Weights of a small transformer language model.
Size: 16 layers, width 96, 3 heads of 32, MLP 384 GELU, 3.36M parameters.
Each number is 128 + 24 x the weight over its row's rms, rounded and kept within 0 to 255. Layers, rows and columns count from 0. Numbers have three digits each. The size before them is the row's rms in percent of the matrix's.

# layer 12 attention output (transposed), 96x96, rms 0.311, rows 72-95, columns 0-95
125:136087125077134137155207159160103075120166122096090156125129121123122155132135091064143110186116139120135119097144144132147153116143181121120124142163158110146140112147143070146118115133131142141117171148137164134157106100133116120138120129140155149132138115121113119118124141119135117123
118:152117149142118128136126096179080108133167086154124114167094164154133154139163120143123113138112111138143077112121139122141140181092087141105108105135146142097123144100108128147125126153081138129096136141135144139132123162125101095125105147049116090089114137130097152124124128108151122121
126:116110122140152125106100124138142153105183107088147153128102105150126118094124179135135144121122137150168134145133113090125150157107163166133093142126126127138164143177148091106113161089146135119165105171159141139081136175110112113104142134171121122153135134158119096161095112124158112135
119:140125119161098110148143117122103145130119140119146127107093142121146083166161108135133139156101116110107104163119133124113131169201142145114149125148101113143088139104087134114121162109120131081116114110115117136107124172095119140175084147141092119095145202136127154111151112111160126113
117:145124171087149143098116094112111119079120077139152112178110134112173130156171124150144128100137138122132146125127132093122136131083107085125132124137135121167112097140132144143160131147120094138105120128127154164201141130112129148149107130136109146157122136147099148170067150137160126140
127:117097152122087147136109141164102111154089169117102145146114134140101133072132084107117143067138121173108091151116141115122139138110152115121117114150120176153139132127174132148145110127122148116143144123162133130139127123162105144085161127128097137116117163086132195119114110137153165147
107:103141109133102175116116134078150148106114131139135086092130110124151111151168110099135130089122137145167103134133113124129126136041109096101137128062127172123109144111120118122141139097126129097143113166176113127092139148148139136127115124144113132085130121157121088163100100141139133139
117:113125115108082124125091100082113151107111146121165136137123074065131127178121135105103098172120155137145108119101128152103115094166130083162135102102117109119091139106122079134113134127150094093129123147111147162103078176156115147130135126132150132152133135143138116140143135128118130097
131:107116088156143135093169102075101144113103145161128127151175116171132147105129104114166138179129109120120129155161130133144156145132139122139134133131134161106117092129158141128151156143124127140155152113126124098133115168141141172157123127087106104123134115098119043106092147149137143158
116:141120134123177105122139111117135097109117126105114148122152132144090148119132102136143106107156099186155157157144195110109125101156158132115126128147144122171136140134092124135121127098116134132079156138133134156067101097100121128135134147135155153115164115118103128072118113084179101139
126:099129110137129115119095089128100135150098130107109102124099137111081184125167133140121116142137137155139126216136120110151117099137140131169141150096150142095132109143131159110146117091106186102114130129134110137167123116107135145115132137135139123121135092150079129149153168073119103133
133:144113125110138161106109069138111130123122077156189128139134097100128170098095109084110142110156160114122147112150122147140150100124139122140130114086130106092116130137145125155120113108157164080104124090123122125127108108155120143147112159091129098154148085131145193147141152127106126154
127:160064174145119100145085100133105104147122124129153132149171127144144139116166132129116141169127112126136081126117113117165101099140151121154077129130123106105118126131098136138136133137126140149151154153114124141108120198111117114175100124111116126165139074155151160107117122140163095156
107:108114102108142120133106148105103060130142093119113148108132141093138112126133141123178114079140132195128108192163122132075115125117131140154102116159128127109105146153097119073123149118129109121124149119140146127110074116099133154100110116099120155175131144163126135129101127116155126133
119:127180071118099126091131121151109097139127065114127125139131136162127133125147160177136138157140126121161164131115129104156158154145128119110165150108157108091142134129128119151127124087134150133125140153103116104163178128098118147127099085179141123117118168087118139118082115097149131138
123:102155158131084162097094115100119125136134116095133146103140124133102107166114119132119140153124117119140155122086101189148144133150147145135100149087148112151127132116140122097089119171158130123173156107106176133097149102132151144159143093091168145139164145116162148161094147146104123125
113:146114104125099152145150105129106097134119131132125111132131114080107136165127121112121137120142166138169120181126120139106125115115130061150113126104109162172118067103064125124182153168117091178135148130110123164110138115117114137154138138149142146109116098136135103149113148127145095157
116:167122127183162110115083180119108159117122106123135157146138164131110132129125100166163067128133105172123149157110157134109093104145146104106083109152153120158122141112111143134118127120128144150125144170139185118143098115145145136177118152102126126108090102117135144122167136145129120153
135:107077165114123161155116096172083148153111111148143137118129076169140134103098098122092120159180155132146089166146102118124143116125126133072129109122103131139132119141111090114133130134133120126105130149156131146088147111154137110116128107147150115150150121118129079117062157123108106122
113:115128118122123133122120149111126149136151128103133146103170140132084134118096108112134127077140095153133088114136104131161136092139126126138140144115148100125142121156140120143133149131139142173126130132161066141209111213129123097135126094119103120134104138144157140118172084116106104158
107:106132134133124071086132109124187127107084164142116091125080156111119128155109131107121127145135125101146139158137122120143113088059078114131115123116178145158135124118134109139094098135119148099138116154097091122130119105098137113104115141105123143122128085125089107147182142116131112107
113:167112121145125162136104102122098125144108129153128149190109118139134151130153122185100117107098135140115127143119127092115151140165147109121139102124132176117162101150136180136133109167153084112128112137134109134128136174111119112100087151171134132099149177084143071126139128125138146106
123:155138024128109125100133118112147142117124124123126133129135127167145127111107112129149115143095066093166132125146128127111149134113116112096136160127101144138111110127166140110119118110123143120111153153118130106094101158099144124139096151065111102078143137105127184137131136145110160160
126:117131134149071143147096144088103130149117130159109133127100113123106141093111147181093103135126125161122176124144123083107123086111143135137104077151143137090123170165119131108096122103114096110141124109110149126152108105188125139110145105088097099117135115115163115116132086148104132147
# layer 12 attention value, 96x96, rms 0.177, rows 73-95, columns 0-95
120:067112118123145114136120125124076139133114134125146118130188131106127143110130153088102115124115107128106124169148122170173126138143109091142121131106071142158131171140138107085108170151118099120113129108130159096125150115136086098133106108105109171137125142091112157128155137133080148162
128:129145147150155120124133115168140129103131136093129152134102182145165085120122138097126083145141133153105117123154105164133102109102159142072142123158135109182156119131109126131118128140090118137133136078153156130149125182083155143167101157117177116129140158109155138107115112137129095110
120:083096145126137142144095108146101141119160157161134137098113149093133159109138124147127121173163145144061112128134108115108141138136102120154105125120091096122131095142142129124131135160134130125140152110108114182116143113113126171132163120164116130109094091068118156102133108103136184170
128:142127152104126104123138094141108105144156121166118089106148140150151151115114126149070156123119091116130161098111106130126148155150119072132151174121154144187151129156092140106091164130147150124144110140108150111136089183154121134113119135118150147082132140121123116102089169140095131117
130:140096101128159086089101113110125139116089116102096167124129077136115134120144112151126103138133131073088126121125127140131157108103114119111177180080162100145159174093131105096148157157123098128158130135105139118164162111142109107145137103127099151126181101139142133137129143116125112134
103:142166119126144119092123126175125105091100131101135158134113125115151114114120101111139087134111108161146113078112121107144168125107110120169175105148148125151152170091095130127090142157117111146132126081161097135131079137098125166165131123103166131114143106138138115119132112182138155159
116:129157129098115151111105120107142137159118130139115110113101163121114131085132118109121140169138106162113135134113120084123093112129103086113105092161144099098136090104066141144081144151107104149119141095141126132124092101155164138103184174144141123119150106149132090116116116135165165153
138:162184169176114119126150155156188090125122102106136100131198138097109158142104110129130144168122117118113159130154136157095149131090094147142118124154141112126150124108168147097153136125143105111125088131160083168120112125122120110107126104126103151096122141111141100139118100117122127118
112:130143151156137134126114130136092106124127132131128142108125116138122118107142130102162144113138162113092067125135127124096126083120124111114142174122144156113096116153095119108122111136152087168128130181139141134120116131120090142124080107149096110131155103110143145104186132082124049085
127:147156154122121147152103097140140132128132111111125132116173096077094120128170156091150139164143133107119133179144124104122141112184151144165121140139120117161083123124107133088093160109085160124131088174151133141133135147111107090142138130142152103127134102162112139163123100144108082134
132:129178139110094157125114153108158105098124087144109118106118094136138082123161096119111160113101120068084142127095141087157132121145169099114104099156173110128106118135125099136138160105125108158114141111178125107125140156107102086121159143103098120108158133144100117130147144126102135133
125:089127145112150136156113152186112133127087134080125149121157133081112176158114137107162151136112142129093158141129149119155101109133151139084088124130114140130164119176107113126116140101113116105116138095094127110129119128135118121083149155130088169090098147084126078127114135124106105130
109:130164117120134116176131183123098167098181122131088114146150128126148126102135128131162157143150123141121082102157141147102142094133105102107133152127128122147121092158065134094096141112126145098132134137190143093160112127090130137134148117142109101113150119157122170112129105139155093131
120:133169142192111165142141080150128120163153128142163140084145100109137103093121174125075124108138139119137148129097108110115116139126134109096132150135095077145114158111161123088137119121108144139127163150106146148126112167132129174136116109115150132155087131122111144143115136124119075172
116:119146117144084146122137117126147124153105105103139110159139150122125105128112094148092163135126154132111147123097116107099169122116089134166114156145133112086128069134119158179116091105145109115100164063142148121125139130172151097113157091150147128160141129130110156134146138127151126187
121:170126112115170140141132157162110133158111122128122105136127122136113134093177117119102155133106099155142145114152145081085105123138100131193119171120118143111124113145063106117129124127110138110131112113146090126095075130134137170093131089133143116120157111160091101116161104120153135098
109:142137094169128105184140093132119119100132152090127104126153097171087146155088124120143153114179145132144134124140137155098114126116140112119128133120121154124099115154116119164120147135148117151126068155121124117160155151144092127118124153188076142120146112138183153106149131094116155143
132:139160122145111105107128167185133138157107115119113102149109130098134141133155099122123089125130121117102089168122072149134122097116129097143101131132175121127164119111120120095137143106107113142146134095131103094096076114141166159158142141163113126148124130165152134143186142134074098111
122:136099089139138115167110111114148152120145135097112122137133075104097120124099156136164178159105143107164161088121149141128091153142130144098136074163112129169178169138128102147124120131138134116117151111181078136160139106136121130110111111140146110108148151132146101129103168102118110137
107:131116168090100144101159077126171085113106095139129160130138151109111133139120155145177112114096121165143104153140190129128104127138138119151149131121139144139106115087095105155097124125146146176117080142142148150145153138129150115138153134090142089133126132112133075127144161112122163101
114:116141160164117126122097114122145136152169136130123112110153100156127134132143149114130089148163082164113156127143099147123157155081117144125108169118111117102146097113133132087128140137082125114166131102061118159153079092144140117150117137139088137124113150128086129155142110089090155111
119:111174145163121136112113142144156131080126119095143129100140106089142128122151130138087142142150117152092153105163159131141109138110077135120122120158113106098119161142178096143099158172168132153143138145140117167109131153089156107116116098115130103117163098105170144163130138121137174142
125:118129112119140115122146102124114123134175102115136101094151104149108107158075108125135135148137088137156075136107133121116140111066117142109085137103139119129110114107092165145140161102113145133161108113124106125147122084118093068143130173124107144134135154190153161129088144123122116143
# layer 12 MLP up, 384x96, rms 0.16, rows 0-48, columns 0-95
109:116139141143098100156148117168123143132167155119114159097148108107132103123142118146086130139125120129083152110130127130118107163113131124143110123069134122127169095098110106182170125154105131149142148138152157152134082109120102166094116162090111164122114112176173132098107148108157132116
099:137172140145100104096162156118124108121121113138102151111182128098163104099159170126115131114153136107111091150116161133100108127114131135110137154141168132122112132128113149149135079136109090162089116116154086089117078134151133173083134106118137118109142092161156126135134124089130166141
092:133152132141147106183145157126129145082135161094119150152145098126091102121121123081143124147156175130126163149129133083129127094127139126173131146169167130117144104142104116116124122153130146110096135121107149163110088092153129156131094183155151110126117109136100142125126131069121144167
076:090134158166116108116111084134079138123131128101123147126127122151149171148100136139103106130138169093107118127160101151128106061108139124160125130119072142097119106144132141093130121175123106156165148177150104117098112152156176131139131148142133123150127126146120117100120191144137133122
101:074122132097099149101145131153132133172111110147093088131136128118102173106134139124097114124114091128079100125179086144132117136124156144124114136140153099140117108196115132124102182153127155093103118147118106137141129152136123092124133111162158092140136097110119156131128107164132153167
094:121134140091138126153104126123109095155097113142108106109111127123126127156115102173126131079123162147122115133128082106135130176118110146138099147105129107119173103098093100102130149157131108139157098118156166161114114133091191165085097109115123123106117142101139174152109148119127168097
074:100146106075117130147114139128126123113106129121097117145134109148156103115152125120163133171096096133170142161135113147179090132173117143155111141080144159111146144182109162136159121108127126126134094108152141172102125118139147092141128128117154133120192117106154171117114111162155110112
095:134131145164119140136138120127122166096183157188115172121139133108141143155105138160113149135124109138125116182133105155091175141114126144130133129136098103065152164120144124130091127110097140120113151108129127138109126111187164149119141134118139144135094170171117120099123171156122138101
096:151103108134164157114148145093141156123152071147113161095106134110141120136155122142140101121155096133158147118157122147131138100066133133129144143121080142121167149141100145107147119114106160123133156146141175130148146162108120097054110110152125152136167148131137152130172089136108139129
091:119141101117113074139149095114137143128124129134098106122122153133118154157120134132136069113163092159122124120143107115143196105145155135131098153080105095137144090140140146072120105099184152154125148132130149079116144138139139132162139138109084148104140131125161148101135157124120163107
109:097128136132160092167131137093186109157146114124153192112144142076140104114166127138108089140147081147123097129109111109143138131125124126145144109129152166105113140150096137138149155114099115121155143097098178106106126136122103120117167068160125111123116095127143124148146157105111154134
096:144128104122119148101190142138126162111140112147121127115090111115124162134118097123115107163137124145126144163090144158130125124158162099132107113116138094138127088128137115096154133127091163116136136089148154164123118144119088144151145126140097091158060149106171140171115176080135135129
101:119174106134125157140185126152138125105130147148140132131100115134148159099149175167151161122113163157112187139115081129112154159114166143099096128140089084125119155151122137152110144114105170112112104121108164147116089123100132102099115138116090141112134142136148149117131077111109141113
106:124142140085151091158166154121140153160097149153101123111153126190094112169118140117121120080139124105098124150130095149121085192130154100150141101109157123099129139143124114149150139087170112107139102150122118134154111151136129132105159117146174103183139124153112119112109136137121129128
098:128137152137141154091122135074143137080131152122122112133125137118120129123091124131120129112156102130139112094091156100120123168140129137166171140127130135112115159104159093151167097098073075165091123122181119148104174116142146146122162117101092133129105119117139110098119123126135074115
091:118143137116132161163153165146138100117113139120121169150125147097140145155142136126143169154140141078114153117149102073136168123178117093154108128146151113132123131115135154165124113146139137129139076139166145109143124159120106117083085141147105118129097127093161168081118120130177105146
110:117122148136153125150143084128139141181133124169119138126139093100077107131106120132148125122133160092090123080092124137130154099102099121136155123101115135156119091108079177131108134118080106141133111144086130150087116175112134139163137093126127129118102131087126106151104078127134124104
099:104129134115119122147133116075096107114142151129139107138140115110125157128131116074091119170144127102136096062119106132083127126132121159147117110106143122165119119130140101150168107180096136167128096137114137148129133099129103092124155127109163174112156120080181119125155113103128101097
095:108144148146109156141105110145118125150103116102149118124107115123136122181138133119133170150123144145111144117113179109115174104112118114152130161112171116081114105127115106098149072129119133172145096083133124118116113194103118096130141153110111121132170093148112135125124108180130178146
089:131144151087206141144090149138132132147143112141115143149073124128094130123098121148115120094121150093080075122104130101120157120116095159141110135137134129156156143133118105147101127100134147153118165151083102151123126149132113136119126100112062155113150150100101116117137110139169144112
092:147175107126160145152169155111142133120122136130139134131112111118107121125113104150175144169164119133157154138095139107148141124125121109132122100106171166100139138079145154107168074171156104085123142096084145132139127137080129118115141128073128140099100135112090125107132161094143134138
106:103141141119154133153143112137155131117136097119097069134111131176104122141126116113125113111098125113114137078119170101137107162157124151176172127146112065145078111144135144121128112122100134140158141156168121137111112161158130170125104163124139142132143106101126157153102142167096084120
086:120151144160194139168151147101129141131108132118139125134155143137119152111211147149117101096120122125122100107100118086131148111116126147133096112139134111121107113116102118139100156147125184078099126127135123152124110151110124134122191127153102104184121136122138122120124083135151084149
097:107119141122144116143144124122125106144127099135121144121174158130098098115115089131106164153094116135107152195134088126155118138130115202152128099128117141097127172124138167094140108065101184142094110156113158112119137136116107128138090157143098130140141132113119131128129099147159157124
093:091118134108180172150101129132150111160115114118107117116156118128121155109145131183093122116141095120133104178087109113105139134140124122104129116152115141116154109156181097105108117131110091131120122138135133109116133151140070140140134100148122094155148153151159107134069130150146132062
097:133134106120145082134147121162104161125082108154122108166117101139095130109116144112148149138177145138152143150140135112125081115110146106136151126118145131113120162152139126095153081126133108192100131127093099132115085093157104155160154148128121146159165151103133148132078160103136090134
093:081128138094141143154140144105139087145127137158112144113119151122131138131119129102120161160152130131130160128084095107137116148146189116135127153114167120135122163143111072094173121135119158131138071067140111155159144129153125081085092127093114138103123106093133138106135137140154118127
100:146166163155136089102119144144127156112112131104129085123130168143110179140153114124147126137121160121156078117130151138098065121160131138119169125150097133122122119102157073094156123115135110171110087161094151115117135149146112121097122152112107131156140135111117137115073115163136117151
094:099172132128163102134142145135072140157138155147127131116126098100112117149144117078130113118132108143161126088167087164154130143149140150145108114126128154117135107108119168141123151142147140156146110147186116079122132129127057157097147136107127123110146115079122152114091123155120089128
097:125114171123157181094158145091136133138142132159117108130101151125151103122134126127147143071119095168111151160097111124128129098113126150125128136144096105083099123134160115105172117157159092110150068119169134135145118097114135104161124139108088103099157102151107122121084120125140102130
112:113127127112112156161166149139101081131141110121119122165112130154134132122148135097112139159155095119123116096089082121097130131083140144148076111093159125132138130134128119137159163157121122134121120116129147144117083164108128100139158129173174114103111145095187164107169129100100141101
094:132147126158108136110120105104135131140151136106098092112100140089202135156131115129096145140047121125145141152105111100132112121075150130124119154136117140108093138143157105139123133148115114137106123175144160120122121100080128099103104092137115124142111127135159197109129156151149153132
109:128110130100152129121167105150115168154153125115121139098148138134185145153136183144098142107113146097131124089147155135117142116101163154148088129098102116182150120122126144148122104132120115106164159153142151147174113142097106147117125174090125144116111182145157135122135109093135118170
091:113126128088120152166115158119154160099089106148107098115154127147156071145139137125140082084098112133122083088113105139091149148125133140129119085122102107103140128109105105120146143156098108124124095119107126098103130106130133136094088133158155118151119059149116095136130146157094141121
106:114134146075119093132097091093166153136103145109117120148102111085151125107102143109154107134124138164119125125073163161115118124137120083131096126145161165133150155103138098157114153143140135155130112119132120087148106143120101150097130162164137145156080113146142140157112139065134115148
091:130127145121117114139134166152118162094146128135133134119148110094129120104122152145166164072138125145032110135129132073130114109148087147123158124146137118103129158092166132108136104112142107138099149100112101121121149132128122128136106144167153146124139145157180135137148148117113187099
107:140147116143119123075126099115116126120137152111106095125108078086143111161132144155114160117088102150083074130088119136109130160127096157132078109130123103113155133118137125192146127085118116084143111135154135139124100152134121123146135155147100139094115126078161113081130132115121120117
087:107129173160173140134143103118116126113115147154092088095125110141131079138123086129160113159110103117095067086122111133137179147114100119095180109165122146171138099152134131154116144120135117142119146137139161134193131146135139111127126125123120134115116129113118089113139074145140121108
094:140128116112125132115142116072106108102117124121132118120140159084127088126109085116137126098150133156149122145164106085137172113094142137153078124106157143108130083147130114117171171117117129134139077136130153123088079115111115152104129119094148133085162144145126135127149180101116117163
102:129122156137145153121132072122050141160145148129116159144167118103118159156129126129099153152145136119091136134110138128121097090080085153144121125166148153095126119175134112126127120114145137152151161086124120169088131098072161147133153139099145117122147131132120147115108147101125155136
099:121129157124159126149160082155088140118106104139125109159088145088139157134101093159145173098114131128106143133176167104122094166107120144175140133158108137129135101127103103151123110131156161141091149085117148130096083129120155147117108129125157122148143141143140109150112188101122115132
099:174141137136129124104163111124123123194167114090126110124092134145126133142123082132129148136118107142117123120179080119139160106142154161142093134085120102139127143148122159109163143098117141123088130086154139125143142125142099151088113121183105142126158107097102132176109134163109149150
095:134102124149095151139132119113099140170123163138085137140109114113160096138143195146113123099156089076151108083106142100115128111147124124110099095109131125157103093147136114143123121096112132137153131140127136120126157167075142150131101144104110128101128159119133196141144096082120145124
105:133153132137125114113135106104142146132139159164115208139135096152151143099139167106140108115139167154151094144122118131105149155139089077162108127132137125106119153117156153122164140143114117097108108099124143142134110144156095184095157157115127162097155117123131121149124105140152071099
087:138150156091128128127114148137111160180092145132135092149148102167081136130151142113137104161123121135124134138129116069128125130053161149125131093125167122165121136152099121119163178089138115124137158118132155091128161127124132106151103152131139133143152129092106146093109140126079154137
101:119124125124091097151144103120110135131133118109113155136130133115152109132155172104123146148138118086120139143104147114117143125139138164084140110133119105154177117179111125102121114101097124187124134098162085161117067131108129131129183090134135163156155086165127162116142110106107148096
076:158124170118097145116123097103153143145149090105103087124070140146101111139147120145112148156133152128128129146140124121125130136114150129155133139131151172161168116113157126095133117155126114165155094125124126106199137068160136093089097130111132139085123142142173109133139169111152140131
104:116157141093127151147183121196114141099164142101119129149133100148118151161068139105171095141141138153124102138136137151155161140131150116121161112120103187121128139136104135127086089139106118166151105152174139124141140110124128166134123129089104100151163132119136135123118157111153135150
114:110149135136097067148143117114171114098140186115106112159131102109179124111165122146097132143124150137134117140094097175101111108158099117154121127113125161089109138103090142162160108115125110142108114126175136073119130121149150149121145122115128128109133114071127145175116137115109141109
# layer 12 MLP down (transposed), 384x96, rms 0.158, rows 0-48, columns 0-95
112:112132105125096142110118144108083126112130144147094153109125123122159183138138104152087155117127097111170122127105185119096127111115126083114159162180112140102136143119147113133094149134140131133162122141130153165123099102068153095105102078130138100137101100167140148147150138133122117115
106:118157116101125189121100145119129179141151129070125166122112090140112108139112118129113128089101158131111117119105118119130117094139133155155128145138098093098150130091123127130106140112114182122100109170115108093139126124140130172123104135129108141164163112073126130093102143158159087101
090:123158102145078165120087125162143133154137113126119131106161124179098122164109155143177155129131115155104138121148088095123108120138093104145126108119112106154129114130136125189115149126105113080115116106099144175116138143095136129116147129149148116160115136125119171149095134188089130149
083:146084122070108104100076140158129148153064111168123075143149105164105105106119131130155176152149109131131110127109148138091110134095114151137121133105175092117144129112109093122168131151134121102123158133119149140128092129096100112104137103109128124123118122149108071127114103129121128120
103:115138155097137122150126121101088114149162128127176159137151128140119171134122105120149125118111099091170146114084154128159131125150118179126126087086113138163129118090103108135186114114135112169156121074127131126101133120137143207098142141121110121113086130147104139125130131135145115124
097:174143085108137116161084099125157070142124131153097127111150094141124145124113129137105097120084138130086158135122125166161145123140099095147128156083137146146090132132115173139124097132120145134166157124117126139117129138123136194142135100135103156114118128110084182108113108146103130113
067:089169183187161109124123107110110157132123092115141138112126143105110142122129111119133143134157122077153110140104138141096152130059084140097124118150118114136113156105143117178124117151142123157109115129115108098162143166153125125148136129112173141150120147084111089134146167111152142114
091:076142103083141134153142138162164076155146141119119139130135097112126118129150133130133195139148130142111111179078133125085172164134167151176108143152163111150156143147102121112129138117127145117082088169143149146151125150100123118138110126130115112157134101115137128106148116123101150143
094:143101107125115141141149142139112099142124171111142136155127143133137132151134138131128172136135126134087106091135071176165131122116126133156109130098149185116129079108087104082100133114106142135144121156137143120127149092117171144079137149094158133142166100098125162104122095166095145113
085:125131085138086160108118132135116074161111104129174126126115142112096164127126100107162158157154132141122104092101121076138126118146104143086128131097097115154125113165088112106111174136126128158106120119085119105092158110164105118175153148139113159144119119122165132129143120174139138131
101:077145119102130105112129130157128128136102116122110110100124152124123108119127127104126158108123068128130159151144125099148126119180103156131133132092126093109123126102154124180118131169125144125071107173118109133135114137112145129195130143131130155193120108131080130120069103144150117113
085:176131093118119142134106125123157149085129166150134138105154106158074130140148118114117121126099150142135126098136143060118122105135136100109094128114147112164109114151100139120128089109145104122149121081107141129141120116154167088128107135145121101150150158079114174117069133105162149111
087:128134107104095140166118138118134161135109126124137093099124121126140159151149126124127180153133136187135149105113170116173148149090123122128152139145084078134093128098120107161140155128127122163145119095148123145099115128113124132142119154085128146181151125149114166086110101107082121080
119:122115135130112107130140125114131123136130094148141147141143141110119069129148083123093143118153149088153126148139103110144105103173122092142138111132144161135181169109147146104141092070179115204146134148121120142102182134126133132137151114081156133098139146140098157127133119117142117129
096:134120118145136161090133153122151129127104113136136130163140101136135086120103113131128123100110126095085172107164104117141049143111122120158189127117128110093132120102096119109106130088127126122130147139150149146085143173111129104151175112144094169148136124089135136154109146078126122138
089:094172097116133135172125171136118122110175085135127144128176124118155114118106104134129115090136160156108145129130121153134129156108189127136129154126147130124136140072087170125104119121146118149106146163134101126099121192168127120176085101128154123112122108141141147144107144154146130112
109:145116077124185136127078151137135121099128113118116082126125148147121150086119136107129125143167162152165110182147115156143096135140149111095144142140146128168150112143117142145147117175130133109192139175106134134120148145140117129099075094100129115142159134093134138164126128119103109123
102:164180118140094093118103107129096140164106143106149144106141131120136124159137151125121103153126129153181077113170157158098147116101136141123151115125103142096168125176192137114110141132090095117074110177113155100124124138091128117108135144100125142139099115138128139134124120131117143157
097:111103097124124123127064143123149074105166186159149143155138121136196141112147120154148121121100136124134135141095133144121145161126146132154115107116069144153168156140153172124106063122120125129137128126156118132158126135123135123141145130154103135140141165138132130100073162119131106118
084:143133112110137117140057127103105076113128117173115119088162112178133125136168145149134124123109125119147123131177126162149158081138144134129158126121139103126121097133149104120092160138125100133134140121169125111135144108093180122140143107114193126101116093152125129141068113143120127131
081:169091124121058105122118086139139156133151159110162120105113109112128139125105159127102161122119145169159114125130112118102112121135081118172128137101127140120114140084124166160132103120153084138128175106093159145126118108123128105123090129108138128152089102094125119071108158156112120117
105:158149122100112126092115111123131110157115129113125091107150150090161104123111120146131134122106147175116090122167125116138089113124131175168112123117124160107151141148158103103205158099149121130097092118130158100153092117128111108117087140135142109135151122104097126134120165085105124173
090:156147090148136103111071175140104087119135150128105146116169138114177153128128149088131123102157106128123143155083108153150127138123100111129138087127118153136116109138170142131129103141160126131110121131102102087117134099123149086118103110075140118123176132146158130138074149113114173119
092:146092118146122154142153111083151144121116104134148160122113103127131089091117092097161136108141091099084170132148079110139141157114118110119161144111121093168125147169103130108126142142149160125095113159134175157143148115144109098118091139164145113128091094117117106111168101109115102119
092:113104090109134143110173110126115122108157095104174149118137128115083117108143114148108143148139138114127061106161130134112113139093130155120136100122092141120143170132156142167122125100085134153152134070124160142121115097102160144112133090124133169128091087141142148162147157112103099147
090:118122104141093116111145179103134108105148160098147146123111162128130159133113114124143130123070146147110168111167105124153125165137125138105136121088127138123120168112126148075125096083091096108136104144111093184149129130102127109135101114140080111092150119125120186123131126170114129132
093:114101122116131147137132122150140104111137097156122149116104130108119157135121133146146133151128128127153166126148090161149114169152157110127129121069094142160161110145118139089158077145140102148134112120124141139120129114157157116185080159125094098131189082139113127129166106107156132077
108:145094113101163140147124138166151142121160186120103147117123095081095100117131131101171139136137137162087132161102080157148142156132104131140152114084151116115128131114155123088117113075095107141123108113129128132152131128107105126130088172122110105106087111102114144132100093098114117099
106:167107116115072130178154169126125103119101118129069105106132150132147138118143147125161137138121177153128127072153132076095158146126168125094133141113148130108114149142152145105123150128141115130067087118141097160091086123138152126155097148155127102146106109130139104125123134128132134127
089:141126114090103128123107178187057154115159136110121121161164082131146113107164127111147129099157126126121151150122092080116098128141114121163145143106076082130154156142143133136133144122143180130142168093122116158132147117146131147134141130120132116124147125148152124117132140170150085116
112:111081123149128168147177129160142145156123111122080117129102109098125121143129177129160141147137131147150136123189119136134151146139128116134130135122158117084085128086144157091075162131138140112113144102125144146107126132123089149120116134150131138096126101062143171178120118161136120122
093:158103116110134139180093156128099100110142130127098123124110145105118098130098104132095139126122156113097144131122069159158115119122124114119138144118106215144132142140156122129126141102134178185100145147089126135130110131071135080099138126082125089135128122136131147150138121149140123107
112:154107126143177185135157138092136093122116116148146134108134133122144156135151086152112119114115121131174179143166099132115182159098145130159109172072110127094116132105124163110118118149143104137138128118145125129137073123128107109154135168113138121118125106134122176136128113084128096099
090:144139120142158154126113140139095109150144107089138149155128103096115140108168135082124123132104164125131197143116103121151113121116117106149143148111134145114120089133183151131104138134088153109139118120117120131137132133100149102130156144078104095090150153116136198070107103130129087120
103:143115107140118137158132086129132106097152110162113113131115150133158096091137105084142158143150119124154142150103125145138102143098110153126149137156139127144128145138145172158115136136160137162135104128117176150129070153122164087122140117165148135110096146131163079094122145086063143105
087:137128135114119142158135083100073137103153126161132168090119101115112110190130149130132133132144169176126123137093114154148142127148129137092096137123158133141130141108151093146140144144132145120183142104120125136134179145105125130163154177112114087126155091107124151140102128165086129098
098:141159154127108110134136091109163153109162141181110097125152135126103146130078083131081104136130121140143123177128145132129109137134143146159085097123117143125069121110161118121176154133167093102128144103104141109178146100142119139127103109146160122114109123135087104114125151119169107114
087:126140113119087158135132173158110097138139114084157148104121155164148093125134108132152159157122094093109150106122116114097138127124117121143143167117145094138134092167101125140082171115055150143159096113153132153128113145120130094092154137102157123149123114122153173129148112107154108127
088:150171153123122085138126102168162137138128138129116116137114149177155137122117119153116111134137131090102134160160154113130151148111145142133156100129131101111105089119145114116150079096090131130149126142118114161128110161166121132162089073128180162142108198163140127147101119135102117120
106:136110134144118170147153168180147112096148118116158079108121120161138092141104143140177110184162095141125133152134133173132141153111139110109099111121158180174102116122142110118138110101152135103085090115120122116119151124152106169112152113130120092144123115153153091148139134151153130130
128:123101147117114158097141168140075113150140090122112101153116128092100120139086151110138149132174123112115114131134117143125136151157121107121144161164117148137103095132117095097139162149108117110125131115088141094094186148137142103094132080071119085152105098149097130108161120140121129141
109:106130116102135147124157113151168132109129124129145100131100163145150135132158102172165134105095104111122151140131169151118122111152135120112127177179149134128139112137110112088075095104126111122162121162142078162126136144167077109146102140150103117154150091128093136113146094159105095132
103:148131143124142110146094120135121135124119128153122112157135143122121143115111122086108109117106141133141154129186092179107137122124130136133106101126142120110140106131092108161185122106085136170165124136122161067127103130101154133085142145100158101151145115154078097139084137094105087156
107:099103099171106160144163144101152120118108103161173111125128171148111112116167144127113117117114172134109170112128144140138110140143142168112136128161137173125167122105108095136113095121129152124170125117121136146136106122072106115138107093171105140149139093152130151143112183138104081134
087:094126119095106145075157097160146123091137100169133103142105152133177130127091149155194124120122128099146132160112144135103160129166155131127093116150118111164158162131096142139123098107120115149141128114079132154167136119158124120090142113115077131092149124126115112143151135127114159147
090:131134145115085093127108127105119098146127090130150170133132140170127080128143130093158128143171142105151175118112103153101136105099139123132127151145132135146188126131096096108155125155157170137098101163154104096142087088144107125107126169133112153149116131082141130134142122143169158142
079:145152109086112108169072145126115105111166154126136115084132146116159151110128123154089145123105113140127104146137154134160150157162149134164096114140132095118116155151112134159170098102096101133149180166132103132143105121114126101133097122108116097130118091167131103164099152140138172131
102:117114170110121140112094111124125136157124093109128135123189165159106134142073097117125136099138125115120112154134117120127140073125114123109158172143141171141135158098102090147101138113132115161107149140088103108116115098099137153117133093136110130216154151135115114110120117105128154116
106:111098108156132130113153135129123146072157148138139144135087127136112103094114147153135134134167147167133111144110131151122140171138101121156100126109110127144101125095085090158173113173128140130136090157123079136122146103095115137139128130124106103123114088115125102127132128131069158055